config.toml
n_head = 9
parallel_block = false
init = "trunc"
init_std_up = 0.0347
lr = 0.00987
weight_decay = 0.0
lr_head = 0.00634
decay_fraction = 1.0
decay_shape = "linear"
final_lr_fraction = 0.0
seq_len = 1024
z_loss = 0.0001
train_tokens = 1085000000
steps = 4520
Each number is 128 + 24 x the weight over the matrix's rms, rounded and kept within 0 to 255. Layers, rows and columns count from 0. Numbers have three digits each.

# layer 13 MLP down (transposed), 2304x576, rms 0.0347, rows 1775-1868, columns 192-239
121181166144112132122140132133111074126158127123108123133099097142084101137093110124092158083148139091107133091097113122140159139146154142123138
158118113134149119149131120115136099104092123099118145140180097093121151155156129113140127127088137121105105144137182098141115104156098149136145
146135104151153123104115101118133111152090136155081100127152149132126121122148120144095142152124130093101086085098135102133125149159164115141107
118152113147123154145134087116137101154118125122155114106181104138145126103150133178104149134133134129134097177102120139074100140096136151148088
147141098128162143100131131120174111128174123143093153063094157144114103151081171091111109119131083112142139160062118129119183135135131144179122
110093133125112121108114163156140100178116129135111170139150108130111113076113137123132182128145104148142092163088122145119136175119114156117135
124112097147098100102160115119075149158111144127119105159145087126136145123120106169130131109152135137111106105124136112117149137117110152130100
112108149120132116126141111159107115136112139140119140136100079144116151131119106118052129162124144102118144168130124119129147101177097124121110
155107137118128125096138126099132122090123115161122090128123170116126173141141138168148121097116109137111164124118166136125150162191111121135140
151115180180136126108095155127151109122127129094121168130137133139157140127129109180129036165126163060119128096098146154148129129145096062153122
114104151158094131141146117122146131119085141113127119141197116132138138119147100164122106083106120096087138130130122119111070156095073111131154
159131149124166123147167126146106159139143116092162125114098121119128117123093159130118123100130155112148161153149093121149134117140146116177113
147135148142139137068133107129128110194125148141173069099133113126093113118118159149169126135136119154100169122105108168146104160119091147125090
163142130124126107123115124129160132131165154130092155105149154147109156064136092133125131149122138138124104167104112090114083129154155145119115
107104139116141143151068118112115140072146124130126103106114138117122110113141121134126146129147129158155128095148171094146139093166114153108147
132123100123089136130132103137135125146115115120100153145091137160149092149130139152130133120103118166091139125148116110145116116132131145113183
141164108078115113139151183157091109107144179110116150135144135115155122141118112109107135122139093172095128112112167161140139148156086123146124
151100159146116129066118149140100082139112151130136106140117134154120102102130157132118125167153133125116159110126132109098095093171108141114142
090129113158104117130146115143127115104116122100126132091152159133148136136147161130142098152135126186126089150093126100153135095090105121105106
139160128118123165185128153113115122104114150122111165146118142107170142114123144124106132133156104098166091087107109114114132128115146125110125
092130154122142135129137131110101140131166140103142085121124109128140095180122110154119127147129114106094124136120070144145149120143099089114151
116143117121119140169111143104115114147134088128101156113104138137117069083145164106143133140125143146133143129094090111144131158150145126159126
121162139146136128142110085101115118139111112128085122173125159095146127131130136127124128171124132122136122119146105130119117065112171139089108
141137123146154123126125126121143087120101156126080179103121106138141115143159103150185116142178097150159079137134150110076081123118126112113131
108116105112148139134183151152155129101092151146150140129145114095080149144157162104135157130115125122115146133132134151131173141151057154150117
123143124143135110134183099135129156132088106113122127083120165142146125123180120126120156139146085184136141135144132130109106120154087154129146
074137150133183085148125089143149096111140140131128124148139120146179124132149123105125109134147121115123078145128118154149109138157135134118109
136121122141097150172154113136093148176119181131158159143167137132128086119132116101132152108156141139145157074112070140110118127121119110121185
146133154162130130126128138145125142112115143153156105144088116097127131155147148155127142172112117107097155138120150149135091112109120132109125
137152124118116120114125103163173124136138092141126141147112150126123069135103146097172135092173155134099136125106103094169132135098103127139169
103134070132114095125139161111077147174171118174151164123147111124177126109135136130081102140133126148134131108112086117120125142065123120099162
111138117128153094119150143136191123090146143143096118169123112117198118151111139108121120137110121149104118106068098101111132160136104134137107
141140119136084115168103137111158148148062125104134089114122130148084145081118154145133150111179150131112170137157149092135137113096115114131125
118126149132166104093107125131097136119148101122118074146120167105161124142160103146145149134130132124112125149098166152114142125137129098101126
133169127162124136154111159113066097132114111120135143124195103117127103128128153123134131106119112113145136116121114148147100152096105106149129
145129110084178126147129144117109127110131123135131140115109126117131131103124165133135145133108119126064148133080165158116156121137111119123118
121130112145150131129085136140149080147095134148153154142160150116119128143132066120134150101086100110105096108108141143160117092125152162111132
106110103137124149118130116119102111096120199099103151115136164168157118132168102132108148101123107146116111140117159152158136144118098130128131
146153113156167124116132170124166089135151096102141115166167119095097120133139123099133129148121148088087142138143141178131152113180127120168141
108172138138134158114165132133125127114164108119204125124094155129122145135124107147112096113186149104160132144152139123149116136165112104117091
111104153122105166119132132126114156132136128140091154134149125143111135162118108160139132133118120127136117170125088144144163069153143164119135
134153122137122101117150162192145107137153130137152103109142152133136057147110095074157121066124148117124150133105080123135137118192142109157127
096127096115146136103099108141132077145092110142108116121101135121124133117129166072107159126123157143129163109128105140143095142116104076169080
169027127119112151121154119110131138125164090112137104152090132161120167110119120152149137134117161106118177120112109134117111119099068165143148
064110128125100091139119151109130164155148146149094094121110092107130113136131120060109162082144084140125117101149137096086141113112172125149185
090100130131101164128107100100126160107096136154146092125120142095121151127103151125160111131133171117144163127125181123124121158134155126138185
129089133112103136150144104152111148126158064121150108113102129171134114141100120145139152145153128136107125119178159132137129124142130103139133
123107126185081163101171123124142140089138101132112123168109165155115155136138106107135164154107125109115120115136100090136077115112150140145127
139101136113171141102181164173128103151135108167121169168101139116117077125125040120116140084106124105112170126110125081142129137117162120115059
117117116115136109113129147122128115142141118117162158151141140103091111155119187124134148090139095148112150089127133093140150143174121097130126
080121173103128144097088128141130111131134122126149142123156150091109122129162113134095157120163123136137153093116163095148162122131097127110153
113135141103164169131164128162167120134154152118133164157161132131108119134127072110113151097106094140098107108175101112120142142142140165118097
108109130129191075158125172148181137162129120123127117118157081141115121132119093061083128177131150142100170081123172166155122125125100121171178
143163120120122170130114130091148140104136101090139170150085136130095109128151160113146133161148103135131113114106131157144113110140098147108159
120067109121114135165111092182105141157168122110078099136145147119148122138109149076114100130080119141176138122121133121101152137104112146136152
106109150127146120110150108135141174134160134132130129136117148123135102126111132102115136121115104139116138141147141091122114079135094140143057
130128070125114131133131154120143149114143141132122105133118096095120126085125109098141106125113098116103137112142144137162126119149163157110145
105119166163132140122124125116092146114081133118105121145109104111144146164118117184139093127171094139099147117131179172109117134120151160162102
114118174096171131153109122115122101060186150088090110145121086164126157099103142067128113155097126147126106111136140096101095163137081078176166
143102078146108123110089138089112113126141122091112147134118090147110102115127133147099152122156119156084134133129142116115121084119154110119130
108085145110144150137139138122152172123128161128043088137131148160142132147123151145164123097131122128114146114125193135128133141101129154155076
171134126141118102088132149118152117103070129137124106124136134124127145151107092132109161149101134121117133145100164147138077120151114112115125
121077125135128112109147169147126132122139123100112132126111176141095159138156154111139139100150168167099113110093179146144102084160151129120136
136141118148130147088098115102134108116114108143111145140144121104170140097102156151153081163127145142121144162166082143117125127106125127107152
136128075066160108143143119177113113148110148156125146128121132167157077145150188151147128179146115130090117124137150146139128108101172096163170
134160137121111145160124123100177104111136161112073158115132129130138118160184150145121141129134162126086143162157149100161159126153096119103191
102100131129110128121097131133113110145137131095131109131177129097114160139150129145096144101122127090154178098098121113097105121138085116114181
155127126100147099146127118153133111146187133133112110133111136113116116094144116101108106094119147165166096134114145098094110179128143146139088
118117148159119113127128180114142111117150128121126142166145122161133160153096134110095141102097127132109170148129161067158076125105150094136161
081100155134128138141158122148107108118123114082114137143116120108076137106081097108132113107167116133136122115122143120101134124109139139186140
128094132158139151133141123135117113119117096141147104142188176085130126122137095145107111115089149111144149111088120127086112174158075157148155
158122129132134154087130113122135124128164103147080146175146167103120109138143166129156136126100142106176147175103104133162154142093109125163098
130117172180112147133137144112125167099118105136114072105119122136173127117142150164128139135106146090143151089103149147127109148113135139130086
138143098102104137137118147130140129099116113102150105110143141109146098150171097103115151134162126128149132116149103133150107097113172155122165
147137165139138134146112169140155104101123117155156116110144137163085112122157123151144114111130123144123147107131109073122165160114158094065115
129112145155102099105128136111169175123131123086156190174146129168150141104101111165150120102133111156079144142113119107135089145077115104105096
134149107144149100157094207108142093109109174151110106077138116128119131139156150125187185106129126149126132132104117119113089137149163106120144
126154099167153136119144149130137157169134154133124118147166141105117109133148154112154118149128120145122116117118120144137115134134117108125145
133105155121113143111103122136136123121108129099127126181124109094139110146119092159136134114150118147135105164100147115112146128139148140124134
095126140145112116145136095149130116131167129135144118143139076142155155098203076084153141119146158096091121092151119133158131122121116130078139
143106150104155122128057117094145168084124126115127160103100113071105120123108121111135130121166134116102150116128153150095123152103143159164114
097140097110103170144117141132117139149099133118137146137168082122103149107089145128138153108105135143153093069136159155142153123134162155127126
141169125095135091137106107132109140118134150127149137162110131106160140143137163099145117146104145131101102098143120140112136103099137154129087
177115136162156107111146117161041123132117127089098126197163105061124123136120155123158103111107133151132122160113145122124152151144117107150120
172192137105153123094124128154136190168104156117101130112129160129120159138112102160124135139144188109144128112084142150131136141089090147125114
128156093158084137158145122137136130142120102198142125097174091141157069116161125119143126116128113138118140092103124176188085113134129107119125
142117122128143111134126137125136115146162147128124148140109166115147146134121160117128154170166114107126086135151134143129166116167144107117123
134155167121114169134140136110100096138102150138111125136082102151125134131174114103082097101128113113123126146151117177151162150130105136110130
113118133119155130145124166106132148102169126122153119130113116128096100148140144093127078141107124181096140153093120187116116123124137143120127
089143131118131121165174127116111116088119130176165125109111135135120096094118122135135113136124161120128123113083158171118141146145139119104147
110137164156109146145149100116113111170141138134153143116107143143069093185110130140168151136113127122083119114135130113162156104143176149090173
179119161129159120085155171074145148120102106114128140127134137155123139134082162138120122141144147106135106107139110103107051103152160152152139
149117132159133128143157156126123102111100070164142139081123141118114126117134141161082094125116140095165071112133140132141152134109098097131131
120092122105158139124151138115137111148149110142094122124110127106101133113151115134131117100121141098165105118158059130104120109128140088162124
# layer 13 MLP gate, 2304x576, rms 0.0347, rows 1776-1869, columns 192-239
121171137141147132141142068148108162118151144121119104156156113156127121135140119140124113128165146191066105109107143149132151085119124124103140
130135105165141144131104144144143154129087139129129109119116125136137164086174108127093155168104164099088157143119097152126114142143122120150138
126133113121129102121114153118130127112121108121149148155112103099141094153083125133154127085140146104100106112128126097180110109122149110105123
119149126156164146127154151115169154125153123164089107163161089152167142104143109148144137126147131114079077139142131143106176110133148142122153
092141104154126171105117152112124127083122144087170118145160112183109084124102127102139127108119118094133127129125117158166115131142128159107117
094117114134085149152115099117073172153089142105117080162181132092108177132117099118175170167105182154123099095106129160139105157131166105107169
129095119124117139153138146159150117108119115114147086115097140113101139180162124156136132113111130094155089080121139157111083151077128124119115
193130139116173130138155106108127108108121099137131143129089123096098136158114147136153125119110078110096117108147124122118157140140130093137138
162081152135139125138091138137125126104135161169151133119128107101099126151120130213171135129138130150097139168136170099120142112084164142127114
106120139139120124124143127136189115092109123102137125173144112204133118150118086105107128116146122086102121136146162139123106112134118108123123
157149114143106170117145137198138109152133106133151156125158110136151177141141095094146152155150134096110134101114120105132126163138136137113151
139182147144145116167136126101158130134100182161100087143158107118124125098138139160124167126115141141114145123101094155158106167081189072106118
159112153137125167105146136131171095131113154125123097115136160105091107084114152123117075135091133143075118139099135135156116108140149122122134
116113136139111113123160085112148129161157074139141126124117086165152114085096092145142119175135065174110105126123158157151142148134095103159166
112099126138121117129121164205129115136106113102126127129130096152132145132130097128145099089117128116104107140096158135144138094153110134155130
126112111105140140154097103128148126125171068159064174144134077079152096095121122125168154113117112112098135136145103147123137107128133133124128
149165122180143139142115099104139138145140118151146149168187107118124132137127127133133109123128091120126116163111070125112140190103107130154178
142144096136123120116122139116105142169132106147134166193098141101134133137159097102163112153127152095120129102132111152113109115095145141065116
139154154140111127120181169125140132067071119113110186118137170116154165111132145093133165091151098144120099098163143134099114119106142160140143
168144108144105107101164136099168166141103151090167123107136112175130109119128134176117120121155108110135164162138139125161139159125145118086119
148120090155159134070086080141128115097178142149137149148139143189091136099118112116142153105126107097122138120112144127127115143125157163084129
158137113140120139082147141130140121107119112144164146131116132085151082139138131106090143123120157153144129123132166141117113126107091184144124
102149090126116130093173142127143131146167127148156152136177135121124142131139122166129132128149137139102135113124076149126152108157141123140147
145116186093147148111150143123139109112129153133159116118153111118128114137128125182117116093144118104122162103125127157184128140094129129135137
142153149122129139121158103096120095129135106143109155109159087096104128104125137172109116149094154086138129147144160114140152158110136120134168
116153151117144116082153152172140097124162115129161116156108203113170105128141096135134144143164185163137153101165114115119160104107126155133143
117132139137144146104116101111135156139078125123094137120131130145159141128136108094148129152122128074132127112145083144123128098129144104148107
104132153138092165131135117085104130133148138122084144118128115129136070083151126161134118144128144096103136115133141143140135132113121119131119
133114162141078132120135111146111155120118142103136124117114119120141132105102137140135156111062117109119141127125157105125126092116123170149127
234117164135118115101097114137144123080146148159140150135118144145132113094132141110104149133160142129155120140137159142168078115184131081103117
121101104088148099166145088132086165114087159138159097143165153138073112160129179132142116147148142136132181075169094140081108113114112097138132
103064124100108134153165123131136132137127144179151134148109184144135126124111087133117135096130155117153134120128127141110120122123096123112119
132118101095138113165119148087117157122151110140133103124165156111151139188150118077136168144143119148107120160116121140144125137114155120116158
139165093150140120133162147153157113125112141123091128186162100145125131118150097149112117132115085156152165196110119094142160086140128153128101
075144142096118133117128148153161139141090152141080137154129133173180111159160164162093135170172130090088128094127210140143124134104140110112118
131134165146107126165159144100146147125136119131086079124138136128133141095126115124094162155120149148157094115120078165088088144087114128140124
098141147133109118140109124119137107159172143091120142158163100118129175147135123130123159086131134095113142116076140115129144147132158127168122
126103087097129119142178100102145132096103175118124136102087125133150131117118130178143121110142156118112110126109105136101106100127133106066107
145124098132149115140163137113117166139130122143152108140114122138160138155130130149123133143143085108172156158112137085175099084109109075093125
163104127122141187125115129122106173115153087116148073137096115155123103116124115115145097174110116148107132103164141136115116163113158097119121
124144082079123144103122099148143103125101139118130150137127109128055093150156127096090119145115093156127153114110111128122124131142135178137143
139138136134098179160139129141168108144087150139166130120144142122122133137123122166129127071127150128109108166131174106140133158105167174122135
142112141124149179112165112095140095131118154097138184132142101085114123162113133127124161155130175134111106126096121119170091132169138144115124
164159128109157131093113119158109085127127114101150184101131134137141122130128108136117087163122143139099143172116107162168088130106107093130140
113104135106121083103147158155162128103138134086139130134132109124126126113134120131098076090107127115143103115120168142119114172178119086095129
136104109102155136154131114101085095129077119097139096140104130130128080160167114147096141117129148147117145164077159157162092121151111124093176
102108138142099130085137120091121142108140111110124133123117092152157127113131161136132101163101111130114148100137091090104128139168154143144134
143080088105182145139194191150147136127132087143140204131095117094107170100135074160097151095175156095101135100126132135102096090071136129120180
118119131142166103104103083134124121097139145134094139155122114134137114131117126108146112112135125161137090116161139137161120114134127120141139
156164131132134118128166137112144129113126106108107159126144125162101131128099140124131134156135110157121169138106115149152139089066168103105146
097112147126103135070166099169132125130165184067127127136151121143110087146085065146109119132111120119109122161111125151133161145118130165091116
135135105152128136099140129143103143123117160112124172128168146105122145122140124160157152135137102128118153133107153084107130101167109109135120
124165084110155156161098110121155140137132133124174160088079157135117130142113082142096102111141108109095150125133131139096082172123120116114158
142106201133109071153119162092142152109147128166080106124169145125145135117096157167173102139154118096121167125109124168120119148107132155121105
192124153115092104143107110111149090136154170121143140113112115158091141128099138100115143094146134096133130192110076145097109111151160131143128
096099185097120137113139098133100125111171139124149167151154150116112159157104088147162113104131099118098134150158114118092095106109132129112141
113113138147114128071126106078114151160112197131128151102136111123088114113143111125148129128157133155168119124109161105122110138139098115151106
172124133128084129113134131082125123140089123160138147135148118148147146175150124091145062127115124148132153134168138154144112108118120119145136
146127110118173131150190134143151105114096115114149120117111139140134136136104134090103133099124145119134124142106122141123117163142119096142129
117104144133114133146145110140136153123115148163136148144132130146118129077118180113138171098139103108140181130132137131138126157103135175145100
121129117125133104155132173092151125135178092137133149157131106161124104135127101095145158144077150137142152138119138127121130112134104080113128
157105098158143117132142147131153113147156099118132120139140140134130148164168097123153151122128159146128108086130143142101126133160151136137148
119105170110147136119146101133175149149147168103127084104108135143107122140132111147106117129143124144133123105110163127130102102090119113176088
116093150131118153104128168128114164143176102124160122147086083129123142091120104127189122117092165154114150147106143118174122137133128104108171
148137113108107140109134106123103107108107132133120149136129121113141146114074104141134117141082099147131114107132128134116114163127063135162090
102138098131105136165145107159167166112110132105165118116119129145165164138139128184125223142152130157159136174186150078132165118121115081113095
120112109126154152164090119133151158150137087118112108132095117135130141126143103130139121135191135154122099141130152130140138130103136097104133
128139157116127087160150186131128095106161169141113131138099151150098159119115160152080154073105136132112122106118149127101174122107126150099113
130094145133137121101141128134119122148126155129157150130101078075095102108093098110136130136189115125170133102145158100137141136110128140157130
121092144128120134143126140143092167140147118138139156092116099085127123158185153109095139072117132119085058117094116124111092082120132120039096
105117135092167115134130127154141149099103110166157128076140151142101146130165084112109145092162126163128144100133106135127088135125134133055177
111102107130105111136115121146115100161106096117129129144110146175120124128142135105142123118134104122149105155142167111142120143182110181150111
119140092132122141157127171134125116162157155115143137137114146113130159105084147135123131115088105104053128121162125130150126113122126124124144
111141133129123156140117101117082144113109148104116107145141117119120136136162150142183120121152086121125135105159128129152141097101142129097105
096151156085109141157118148143059116146140111161112066112113134104092108158143171116093117143146145163166097138138129099126148194183148127091128
116174154170143167147126056127120102092152121139146101121110104159114163134155151147134103167121117142102128116133168113127145144117117123134133
126098124146122136160125107146127101130182121166115120078142129130097133142152134112149156110124101107112171153117118127113081112161127135147152
109129108154081115114144169111129130134138144132093078122138125111102101134134123125131114115139152100113126144105121114104116134123133152129130
133120074113137093138134123137122127094128114154156109129094097115130146084149090146122151094139130125124097097142132149127124138139140110112148
128083099146141146136129093095095123104124141117138165186113117156140115108090134134141128156109129131105115173133167145107126113112140099092105
127110120135112128117131080139084139140138147114134078122110156139118104133140113147141104152095120126060115104128108105139112130144099131115127
113157151130130127134149152143138139119098085101111134129151123126096105155115106098085137065138119115135167125076140123115118131123156136133107
074129137156105185089116125121102178076157117091121106111119138146108099157169127119123123117092114147103165147107097118158114153112078117122101
102141103155093121090164126153110161145127122124095148118144169111144125082117148130137118170093117126129107121125120088093113164130142133150107
159129123130085145074105128150109126107099131127110151128141140128111106149103196152113134106131189121129142124091189135098139152134131133118124
097169138156110136161119128125134108100137101115141110133161136176115139131141121128084110129078120146130129136128102117100130107096101154159126
153135100118132144142111036113122140113109143077162133109146084131143151112149154152132146159120144142085131146150179138153098108111142135122153
136144150128125157108141141153119127120141123134173116188165159111145160109140089105147122105142119131115128130125144138127105167122159123106166
146169115124119158174116180142158102097120114114113148137157134143143123117138119093166094173159170108157164132108128101173115162136158102127108
144168146145118127148114107110126122133145103128149107186203145120149125163131099158108150122141138138130124113134089094118133151117108103101192
090142104105131111117120092077136117103107174139172123096114087155164084140105110136119114160102123170117124101152134126146090126095154141081147
141135135096105147131162124115125130131154107128103105109138162133111129175137131162147145161164095173087100126130147170114098134113161165113144
130149124144094103126130135142116129138094125147141149115124115115161082108124127119136133112088148137131116166137133124155115111084108130140144
115144113153139157120112112103097118111111150081102085123089141124142134115159147080141119141096124106132123106145150097123116131143121112122168
# layer 13 MLP up, 2304x576, rms 0.0347, rows 1776-1869, columns 192-239
153094119143112171175154153137156106084087064160184151157138179117169123140132161093116112106147092145121119083153161133144128101161133143117124
146118126138107114132089133160094114102120120138084134097118145098135115121158094149092152173155169099103109171162116114116071154160112147119123
127141139103114096169124103119138135127148117139114058138099090143125135111091121115093154089123132127106156099126105157137117142139113121114123
176120156126149176116118137133171123179169134104110128107189112127158129160103143114096135113099150116136123157107118110133124114084145160167115
161148162127101135100141114190161077101117112129142105149094085159092099088126115149088198126120098117133111093129105162135135153106149111163108
150145114166076131108171142103113121133105103140150104158118128131109126148142130105105108131143142167168106128126128141097139110173122146111118
141176120162141146123132133113172102135116133105133122152125123115141118084146134120112136088137116117114151129113147171094172138158121145137149
131120146156100134135113114123120109160086129124074141092114140148135137113124145154129123092146093120153119092154130111146133120105106100129082
155091113176138091169104074106199109139143117150121125128157120147121130148081074189150112176147170110068113147133179073129102125088117121137116
136119105128127112106135174127131175151135114114110157148134131107132153144135123160134122137108144136151104106107159138150129095125105151150080
098139136116126142062133164099090104156150145150133119125148097117161122122138124124122149133154125154122121133148093108185092138097122136158154
112140104122146168102114099086137126142156105135169122167127089138117152117102155073098142083087097137122168141102154133102135152125129149154078
151129140119124112114136167155158119138116119141150131173127113142130132109127147127120105143139138152122092133132113125136119117108161142096118
126087127135090159124168129139152115158158129162143119124123091142143076107068108111110157167141064156133136102142137151100157140135156136159111
086115124107104082123141123179126127119130104108093161142123153116120107137075121137122099119142174083119117133098089120085126079132113132130167
121120135157091123111157145119113117128091128103111095121075153148162164156113140119130098118110124118170084107141149128094131112178116121145151
144108141195099149127124135152111114150080144135145130083135104114109131158151125133141166163069109165107125107163178107140086075162154110123161
106111128140151109173133073088121128109122129106099113128128142140127150114113146120157095098154163148106085137126123107143162109110073107133125
139169130133150150119125110129103113152123122169130077098118145159135117131143165117145109141175115113093076160121117110132102102145092129083153
117121161094155141172108131155103125117176108121142123122152207107139157181092131118139155122160152092105112122134091132100103126125109119141132
117149135155108122145139157139125162193162118165115153147130120141102114095092138115121138111188144165137118127129129086139100146130145148125115
144102140114150150146097115184097117171091089161127102128133138114121162164126103120135131127092080091125151102125080112126153099112117139098141
138163131111111105125076123101118103101165123100132118133115098142122147170147077164165125138131125139101117105110143120106163109081125093135164
133153095122143097132125163131112107114132132122165114129144140120133165147120160169179129100115133128124120106125122136117116148089138108136145
096150110128159140139125117146133114176113118142107130107101139121128125138140108121118179154137129121130169105144124128152100105143135082127154
166142118137107159149114123148109160125162083146081141124116070119107136137113086132174117138100106124128106138110131123100103150138120070112135
156126114124110154179140132113119117159117137125126145119117130095093120135118119120147155117127143165089137141157141129132140131137128106110176
138142108153110113120123125140155127135140114164105161132147107133164148124144135173050120172111163119127163141105105150072151162123118173127150
093091097131103155107126125148122109132148117148110116151115161115138142086165128098136103137149119146144110120130144115135163160140148122092143
114111087125109117156122126126128105159096114127109113129126156115155120146147140122126115102126089146138141128081100113119124118131135175139143
102132126151152112096122120156176134106172105153110156117089131135139120094130154173157147110070137142120134154145179099173121149151131133127104
118147143127115124108105149170100168077138120116141164109107124098179139084124151118153156134145128133187091128177150137140138095093124101146143
113132136127112091080123151148142110152153117133119108187115150121099099105127135150103122118116118125157075105102135134111154147138105116128146
080185160172091113088098138141098086142153124086112120090128147128118128119165103129128099156121088145128105150120122141171068123137126124129112
102082142149146109188132100084116132115100194094154154105135136141138102121125119105100104145176135092112079114071181186089052146195122159188131
134105099114113119097100073132136103148150135125094115104122140108120085161120109146116137113111129095122146125131158139152144146143135121123161
150151137134146136094103122110101126103125175089122133122131139115125102154151133109141139107137106143140142168133135163154113112146118116116135
121174131089144118157121117116155168124136150127125104160135127115100130099145113154070179080137099135147160124120138114141096086120129125117116
143125100076176130140106164130114111072144138146092094125076122138087117114094149091090131139154110092148074128133124137156141087159128052128108
141132105148132111129148153101105124138110116084085116137138140109107071111134132088125125135121107167057136083136116170133158124158183143171085
127135159094139131141158145134167183133122140134179114118138120162113148115148171117111120095146142099130152140111109130140151122107157108139148
115117121131092128108141095122138117163081137129151095143104140119116154118151145102133102117117129124122149128142151113084123135116127124174113
190061128153109122124121130090106087149118104114097150139122158155137122073105122132143119094144184117106137169098151145169120131179103092112141
136099063125107148138111141097120088138149102097152124141158120104149113120098097153115128147129150124135126153166081103174104148084127103125148
119075119144139098137120124144123125136148145135122101154131088147120129119129105152095118094118119126126092107143162117090117112140106134123153
103112117121161155184130141148154161114105147148124121130137130175105079165123120141086122163107149139113160160099113104110140141120138117067150
098078095158149106097126149151137108076118115162117143144110124151115108147121179090130161175103139096116137098125136115088151120120120121142104
138106167109177095068113181134095087140136130169179127143061153148151131162112066091102138117111144144085150089081111087137085181087172177104115
150111102099128141092101138147123110100141140113145128130133125146145137134084139133105091109144102142132158096128110127134129131144102143161092
102161107112147127166094145159130103132142114116119097101086134097159093153162099164141133078076120156156108152135110127102108127165112103120092
109131110129141116119123116153141120136146149159113174134150127116105120152122083088135147143141106106098127099122122137110134104090135156103118
132142134095159168146149138087134113115189156117120127152125138142113125109096139073138140151137157137117145121098134162133142122148127111109145
118159109099107144161116150132114130136121174121116130156081124118165121111093126150125132114105126131104134122127144128077118153113131126111164
132108165112152103156135154142100142109126184154052116169102176128188128128139184155130089157143126102105157130158126118145143154191144146123159
109134111082124116124127136134109131149158115121121130121130152161085146117114116091146090139110109135153148116109106139123094127159131150111134
110086148151136129112153116078167112126113137128132097148111130089148155109145152086141101157155130155145161084116115133162135145172154131140133
124129169125165196139152110152120145093094129155122136116117099105131126150096089156123100123135134159130118090124142145148078152101129127109158
120129120157180133100141100126127174107117145151125099133154116130068067122111091121078147136153130141133106182141122135136147140119166135126103
118113128139122135134092147110125130111125145115123168115164150150130122143130136131140121166161124131182163173146131126116112106129114128095103
130144110163129096122123147112117115125111128087117148139122107098129139153141109160156117145155158177119149105090122139146134107149126125125139
140103138114100127119078092131110137140104128159118110127153127149132121120108148186119118116178093128110126136109147156135132134090142113153142
127127099138133111130106113129091164141152123105131101160144167127126134088129152146128091132138134099111113135132108161136063122079116151113105
146093114174131144127107147126098109109103109147112119119162139119122123105096132145140137121123132156105110171163077109139148156139128121091180
142108110078135130094104151121102086118116146125128130122118099136158155116108170150136142088151144164099095151136090121136129175126189114107156
094148086104132140151146113112105115147114151141133161099089156122139131157129128133118094108139110102107158141144150146111096126124090113125133
151096151153183111160104098126126165117166152046137123107110111103066121168101141125155104094131117089142199193124168112092133077194062059101113
105132110126105120143143114164106140163143129124100130110129140093133103101123139120126121132133108086150115160128139126183128114086151151125088
102144152096152120135120153141117135104110129100125135141152140156125136155141156119097166123090120101141116106140138136112144142107126122153104
106135112114129137097145117153158138117142138119076105135103161129152178123067140105127099120118119149112131100145095088087120100153116158123186
158147119119106119126112125185158116116157144089104148149137096105162110156166136158127185136141127122114097099118175113113108082129110130085136
107094114122118152129128168126079164105141114133135122096105126131119131125134088186149130097125118135133133125136149115143089140136145102063152
180104137116111129117135093125105121118172152124123142107116141090111149168126111160130125105128129109122129137113099148141157102115122098116113
162123078158094135095150120135147152098120092136179176122129139098125136172144117158103101148160137134140106160171161137154101148119111131130134
111093109100152119105097097161098120122132117153120112132125140155148091095164096120129121113152109122129140095141134099103141149117186133118121
092134120160159123151119123135196152108087107112176153148119097147165197109118112165131124148129092133128131114138130114090148101088103144134120
128094124114137136105138119112105150113124153124125113115145112097114151148133129171159191132126144147133150157116145132162131136144127162145162
119117114110122159110130133118143129152095151130137148113155140118123111142158077109088102137134116125119159163122117157113127146125113152135156
126124135136117151132098133101136161109085125146121132141100131134149127114127129126096117127146129124132131145137120140115123146112092168107127
112107151160136111142108136140108119102079143149071143092176147130117091186148130165161102129110123117142122132120121139156108087111156085112119
137145162103122129125106172092147135114113126126135130130116133116144117131149143165114100108128146122132120103122116185119150114141132121130156
119162121119122125113085138129110130121124120118142157161159112150138153127094124118153154175172115119093138059133092125119148113112157095145128
108130111146116085122152130124154139125116151101115123172160117139122112123170161117116144151129143123110118177156116113136187142151117105139143
165132125166160089125166094133132182153113123110126106185088118114100110114128130085130114127127142132138127153182153120141122141187109125148095
136116158109133096096136114157144148151157159121105169160121140157138139105129125114119138114125155094189105148157122122114141153172058119089122
132104094132124170143105131145144075150088150115069133133130067099130114168177111149160094135104145111142106090129073163138167113171136144146142
162110170166153132111141139098153133126139116117144152090139167150145129148139131132165145167137110153128106109125149107143106134106158124143155
147141131132148174140124158146146103099142112131132102111115141120119067118123141085109118127166127113107164120147105196197163120113108101139089
137085170124140161125122132130103145091121170115166163177104121133111137151133158127114119099156142131110133134106121143083137119141163126116152
115134128107105108105117161092119128134170109089156127143102095127112043111085134152074121147146130109080152101155110133100157111127121112150183
134159128127144119099115122113109118121158137109153101159147160164111121167139132136126104140096124103150145145145100095116131129111145117115179
143166132154146116110109117092106167124130071131074130098105162106120116137099164127126180101120131127138059149132106125118117097178110152161138
136146145144106112130120131129130105111116127136094141137108140100161137110119128095135119120108177150165130113121127123162098159080102147124116
120122156085125135157092145121122129158163129143145104149121115127099163104175142118116114164133121133152124122128157105096143149147130112117130
120167116118136125112112129135137109147127149120120131150125096126070099144128145131100131087121146132135161127108149129173104103153117110128079